python train.py --num_attention_heads=3 --hidden_act="relu" --norm_place="pre" --init="uniform" --warmup_steps=200 --batch_tokens=262144 --doc_mask=false
Each number is 500 + 25 x the weight over its row's rms, rounded and kept within 0 to 999. Layers, rows and columns count from 0. Numbers have three digits each. The size before them is the row's rms in percent of the matrix's.

# down: layer 3 MLP down (transposed), 1536x384, rms 0.12, rows 305-329, columns 128-255
# up: layer 3 MLP up, 1536x384, rms 0.128, rows 306-329, columns 128-255
down305 091:527482512534479502521507538479494554493505492510530519524510516514484483545519509475505485491518497525505524487535531490499535488496445469502495493500464505480503490483491510519511463488503506530540484510489531518489488521501490479481526451469500490555503553524526513507459508495495459528489481504459528485508542525518463521488510477506528491549484471474485468495547501497502484537507
up306 100:479498455503477518435485523512484506486488524516497528494496530505516511507500453484471486467518485487501543498492472511531452468497491529479517559511473516489463498465503489503505498477467508494478485530503511521521503494550482504527486510539487529553492484481498507470468530505518508509498483548458485462482479524531533479479482481460514504528513494473520509469463491540469494508501
down306 089:528484533468562486557512490472485474531510532484486453508475486488489501517475543485521484543514521491486476502468527455504518532483498471512518487487513474515507508508519503478482492493518501495503477493508483498504503494460516476516512475502513512472499514532529504539481493528472500501444435474518513524523509493476433525501508510534516492479485485499463501516501513489496525504518
up307 092:522481518508451538516531512525537540483547503488475505507456426495489517515502498520492536527490512481510471547512512510464522529508536535501473507480493538539513489517525480541457510506501477489495523493533468521502527514550551474484511515552517492488488480504505490499515490524466489509490494532468515484529489522518442533502493484492511458506499491516525465513492522541470483525489
down307 097:504514483507467473519497517511468499504503490509514491523500534448523507510460491485470526474504563518469522463537457501512472506521478487531525468460511460525514519520497529484506517501480552475536510503501515510531511503485457503505505471445462487535531517481492452565503469487488499512511479519500495510534517482503476503532478500529478460450503525477491510513528552529516566498477
up308 086:509472485505502503485539483537533502540503500494479472468492485555499487469501539511513516474488528518421510489463482526519553505486503512508446501519514482531515471490489510536459521513474519460505503510492501512439466505534470488488507522525470521481514532499548494493501473497518536526460495498492484504519498491556517478479460488533503549492486550529495458513500462537496516494509
down308 097:497526491530506490479488493468494536511491527533529495503529474541485510507497464548547534502496461507499541491512471553490517526531500486471520509510509536491506498493522485417545488480518491538523497516515473467489520476543488504504499517472499484464511527524490497470520540504560453528480489455513540542480554521522520490489489510522481500499525520517501546496520502542551523506491
up309 106:497503487465503524482509521532500504506467485538461536497549428510494464492522487510504483536524509509508512484504523471536451540537517504501480498468527492516566501486530534495481518503469478528500496523535498499455458474467501485474481416528505496574504464470456473509519524503517494527472479498533501483518510444520509523514518496472484513501517487504529519481508503525529513510496
down309 100:540501486467507455463497458522487435506455497530479526507510463473488522506467526524481450511484475513488414474522518553494522513486478542519499511464491524445493536495517538498521477504512528527490498482531524497495510505499526533506490509491479506484490492477470529525458483534456527464507554502448503487506492535514482478491489476503460505502512498552484457499482465483504499501521
up310 096:530531488530535531478518511502504497505511496501541504452497498517501480516519473508501495525511508554499555502518506533527495498499527479461512504486557537470474535495492462501470475484523467484502491480453476487481527530514481509536505500543549497519497497477491518510500474495506554514476508472497509513503527478490536510484478497506507488446516480506528434552504546484489461479505
down310 087:495523542484457496485519552523476480535492507506526515524516504514532520527527513481504521480517460465460473471501453506491499465467480501513463512517502518495552443467507502473474467492491518535493468477513503521507460532491487525494528526515469472537482490526534512517482509554482550519501498522514506512504500500467469507448517532481480491499480487489466530479499499544480503503512
up311 101:503506506496571527497525554495531463502505513486486522480521507492517511489513532508487525486518534528473538517506536475516469512560482518500501503478500515484462496523487444549477491466464496492476533494533524526494472476471520459525516508532485510516473525519474471477511550488495502522496522464514483516503478483500490519508495494519532493462483465520508462529527520489518528508496
down311 084:510481520522427505504503505481474546531517460474441485516527508540474516494508486489520482541495439549508502497532529555524514509439489492510538508512479506493563503497489521505529509527497490506496494462501467472495548480506481544519493508468477517459526508535527546520471463502517508478513501507485505500487525487566528503432509509504476537536528492473523484473466494502493499507508
up312 112:510503484509488506470472517463501492519445499509501500526523524489532498494504489540465474519508522445480505517481471547442507501466508505502518531513492474481514526488547479480513466460493512484524444528436509481429493468501520503512463512483490518503491529506486536488505484500555506521485471496505491518523479467481542499493488517505510502475530479486522461475495497494532521489512
down312 115:484445526506474510488485501528503501498498484458542526468506476502498531501475518525485448541491477489500521510508486528510464485496503506492514483491460512461548501490506505488503484550470539458443521510481528484483484525507530520472492519494527531509518520516514467473468548517534512514483496468459516515520505531494511496564463474532503504538504472491458502501518509521515437500492
up313 089:518542512510487488529479480484474530513503493507517524484438508504467454484525532503455470497514514466474490505516511502510493545466522487555505484513542440531511513491525493474506487505513499530507531486474504479484472507465506479506536510505490493527453482520553498506492532491549508511471490516526456497511521523508498478471532480511529514463491492480469562445457471498511540524490
down313 086:469534521471548534510500507464538479470447524495526493523487509466464514497541498457513447477528456488526439524515495513495482514504533459506509501506430540428441476508495481489533509500538487465473488502556527487523495485490517494518474455476478506467532508497477475470494527465522477475526528484496486503489493467483491457496503493495500484495556492494530498509520495498456516465472
up314 092:494508494499525525518539494530480527516529516498448523514472457482459487470495489446458476477521508476458476488501525484482475432499563480486483529497511562509475501502494471481566483514495489546509502493495483480501528518503485511484504512484483519476460519523498544489486487478517505528479477528495543475522469508478507515452548482514496506496538467450467477499520526472534496493468
down314 078:497450523506529495532495473540529523460486558497472495463494475523478521533497507477509527524482492486506469480473503529484472475559487475488464485568504539537483508518516503515465516502500515538493516509528527515431491447515519531483507479508508505461490550459523515507500473467483540483519521467483529494530479473511490532500543542487491496500449515500514518545517516519505512529520
up315 087:492555503473522515482510489508497521519448492462516498489553510481484500529502553513488483496524467495500516527506495507509554510459492474461455537499539482516518480472513497509500525465513490488493438472486473445503485493486475540473490510479495535521495516496477510498472499501493524500543506475557453460528546489494487501534493480518498497470502489512453506528524475467490456518519
down315 091:519493476495510492544498519429515490519488471524443514529479478518474464478495515482490505497523509486507507497459498476490474568487477522546507491526497520516419511504495501510503462494525447516506508537501522492485520484515497455569519535468455501508496486519501497510515500515520527483481558456499474553470512481501472529462512500507488462464463507545484501545450533481518505498526
up316 101:481499501496505494493481437497508486451522516526458462508546473508496494525492520492525516562510497442501452505449534467507527481510465517496488473484518507495503475506499513522485516502514575545479512488490534484498483503467517466480477444497519516489532494486517503504496521497534526477505494470506519474519482486497526460526469478543501470506422509515507491480516515502464494522488
down316 094:516499484503494496471502546470487509506463460488469513490462489528491490472556486514494464454491516529497532522553501516449468500486520492508492512493466502471505486471489487481484450480480474488464512510500481503498520504524494521464519568496457486472489515519489492517498546515470463530484541523505492515494491506468488526488530507495491511525551468498478475513513492505494519507497
up317 098:555548445517520501472478514525494484551487548475521493476517486549510502509459477484480493491496551496480472483547516466515510515490454484477515529486505468465492506455512508558448488513468504526497512500510480490525494487482557480524483489497486496506509482520487523494500457501524483516517540474508503505498495548489485521499494480472502518507504504533507518519500478523507492496464
down317 092:470466515505469540513512508516512486485465491461507509527510513486531477497541502454479483528513506523479510511519497486494448513542484503502481459554488535527487517502487508490476567497433531533476480518500540553513493470484480502460478494494480521496507493501481495480472495490516486498547518492479476489526474519482500473532545540525504492517509492527478478504479485509437506536523
up318 092:490504520490461521524502484490510487505484520482544494504482464485518482509478493530520513491509470525487497447523487508493477486506469463473472494487496501459483526518515500500522496470523528554511526447443507500552455532531493508517542505515516537490535442505497487464530497506504496496518490493519457527510528488478527535522481501503550514523481492474491545513497459512509500461494
down318 096:519483470528522429484500517504484494493478556516500488508513516508529511461509488500473489500500544510489511474497477479552516511537531509482494471419482491464473496496502492545513465510490535525459526515519499471535520497541494518515513491527498511481506513555532496502493504487491521518451503522514516536533505532487487447496489508509495490492543485523487500504487510570506533521538
up319 098:497520458553469489498550516480530497496500491454494462519488540515503552530493516489506525513498469513490493454515530520471498491480534471520481516521532519497488521514520466492461443478510525502486504515547515469565467500502476479510513438535549541522520552500483513524481500507520514470502520497510522516472552532526527455502512541533472510510533500535491494463493483515536502469520
down319 110:461453514526495499514488463486504501480507523529506545498504507490542466519469511497564513532500507503494512531502475460486505495539469496527556551474470563502531486488522497559498504494505473514504452528492498484474458477565473493535463464563518500507488510518538492503496497482516489537514505471454500559484504503508526515513466508504493498496504507514480484500521477563492522468521
up320 092:484473477513488504520513475536500534440515508518502495526522498523524516491515520491539515499511502502435485462574488487495514478510518473473490493475515467469485461473522478447522447478539460494503554517572511502496518444542511498479496504450489506534482524500516526463491514486495490496499512472502472491464512519519486508527482499542492490496479451495519484487455504463487496518501
down320 104:531511467489457467498510515478487497518546505495499475507441490515484459466506540488505534501526517527472523484457549503524489487460498457494485539492532498487485515555489499532533508457502504507503510474531509530478488510493474512538512500503565481515504528496510484491505517497506505453538485476495515501493576508489506523515494478471473531454504478483488531503513502484491484454501
up321 102:548512456492491492512501519472519481484488488513497492511521503488505511507499535473488461475541478512501489482486482485510502514466518529466513487493525500494487502483523505494462489508522467523541505478470502496537490468500499497536514506519490534511502521515481527499458474523503510591535549507524508515562538517496502510462456471485490470492534513479487474540540469561491515514486
down321 095:475491536507499497506483458513501504477468510492513513499520510517472510502517467478542501500473524508531508493505538499493453497491504484514473513521525509483500495464503465480484502458513518473469470498543552527444502492495496492508492493492486492509460485501502490504526481472480528518502479460490532514482489513506495526519528506507482532513502507485499508453486495459510486501524
up322 101:491476483488505495517471537488467485467514492447470487475523496509501482512538541461502508493502505493493457517503472511521479494488468478536510526467506494507463545527514470512535485483524523469485536533521517510481487471497496502476515486534507508496454503485474512491522478500503490472518482451454546482490569531463498531500508524523527503519512499496555518531529491473454545483538
down322 096:495482507520492541461527487519509484503475542486517495416499515488496520519501484526486465503522506469509503470516482442540471506511543480494479498504509484469517478510440487518482464479476497528480455451511452450496465462491481533507447486471505532527500503526475519495509519497527500538479493492484446480527495471513488537513481502492504521508522464508480553482542496528474481469483
up323 097:503544490490515497517481485486493519503485551490523512486502538500468495510487496506517477560527508478533487491517473529503471495513516462517510453533540495473566536480518483473554551497492490465523535493501514506525486512507500482492506456518518524529506518460476513498504521488512490522459498530489434523493489501499539497484497515508477481528546521498478497523485477499533460505499
down323 083:450497511550502468508514544542532495532523517506478503521561457560515506479508476510548491434483503464535478482519498483486495527485499526504550542465491501485458493553483508501514507517522505513544498542541525503511498497507458514534511530484475468510527516502511488518477523473499509537504445510520579499508474484481466544481539491478520553488484481516499530493556473508508521522452
up324 096:459488489441529476514460479505476450495456534513506493494476532484475509544459505461469469484534547532515477509519488492485506453480529468484497523515507540480535477509491499496579490508467528496477519479512546478525491506470505474500525494453526504489491445503477499508492495534503521511497526515506483517532466497494505481483474444477491496475534479486487478473566483467528550517507
down324 094:520521557547497521520451519511488523536504499513498506503507499489507493483528457526504504486487479491488497515522498544480495526531468497516529468502532489468508534498491505475521514522539486456501450506483453462502503517575518513464503497524474496534454507494524503528493510491515456499485472490508496538471478494552472492492488498538522545519541497528511498527497504483462498499476
up325 135:529499517479474529465512564502500485504479471490562520483536537506486471460490534504506473524459523508500505522510531493478500488480517490456484493493508512509537519465479503465516496502400485475515536515523458505475493466492507508508484448503493547486469511517517536509494508506447531500486532515515486493498493497478503509481533523472492478486457535494498524495523522526512545487513
down325 124:489515516503519472496474452496481519491530545527450490497470451501479507541544506523501539485539497473499503470485473557490500513510496527563536474473494498542431456542507487526484510503536503548500451475460536496510498522511459453479543521516492468480486476481492491456472539497496494529551519469498492549505496499501493487518460508541512489460513504491501532514490504480491455500472
up326 101:494534531498568518496492504519493586503517470495478525474539511509496494501515500557503517515499519504473495468517489509467494512532506507497505508497551491551523493478502529486497467511509489479469482527505489484489491527466490471502505494481545492465515443517467468475562527510521507475518427502523504499499534499462512523506504521491519503479508521477509529544526506500526489487508
down326 105:512512424485512437480476474592483515497455518476504472547525516503457532489483483507493525505489520502466490526459474501492466504535545510505469504498506547490525451489542520516501504526460499524516499502490452499474429456508516501446489509519499484481470478459520498497495503521505546513497546528452496485481529489512544466494474516507485499508528504509515492486442521477470505477516
up327 094:524528457505517511490524525498492481460531485522520527539499507475483530481477478506494525498503503552540512536484476504526516542490486469530490510470508484514471499476452485529511461485473463546502488509480523482525487467534515557464497493495533479511490511515514497493470472496493454533468567503487492533544497494490512457519483536472492491499527531491509515546488451541510497483495
down327 100:522494511445490517528488477501482521505520471518489527489464528541507485519519502521509512489532493488529472520519490543490518443499482491544499493534500506533479441478482489513497487446444516475490480551568454550518500523499454451471486493495457508490487515496472466483484459510486466487478542539538502457536498484476534492542476496489432486512506542497476501475463498476518510519505
up328 091:528492500526515464524530492508540515465510528473495489507483478465500533497441500502535523478476562484494507508555503500512471491483524503487530455499483463528507489504470548503468544512502499447527510489503493493450485533455486490488512487501501513505510519482529497525495495487475483513555524517483529525508493529472477511508510466534454491480513508483482469507515538512530529473524
down328 097:492539485484505472515505469513476492484505526503497532524506550526441482505581567513489497487463511497494478478425494477533509486538455550524515513498508484474470511493505520460529483490482486498499497528506502552524504495458528517512508496526518511489474520433499522472533498507475475480464467474509479465453508504510489460529476490525496502496499486461498501489488492494517505463479
up329 095:477498502491475520509496548534500523432518456464492510526545474503510553523499500523466473518493512471485483513523478527477522468476526518470519494523460508545490504493546524517517527481521530498498486499528484538515467470512515494490497517513484504493535502507463478465531493517552462481466454436558521485536497488481475499502510468481485497494501524497485470494502488509546563508490
down329 100:491520513532456492467492527481503505467529464509489525456479429516506528474467515505511523493494523529502511479490525511456473524507469540508501497532529541507470454489500501497494495477448514531526505494486527498479500464529460503484508508518482499527536504469480513503506497499510499539508515527484500468493481545521483502515514524477436514552496520514470492485462502432465480487484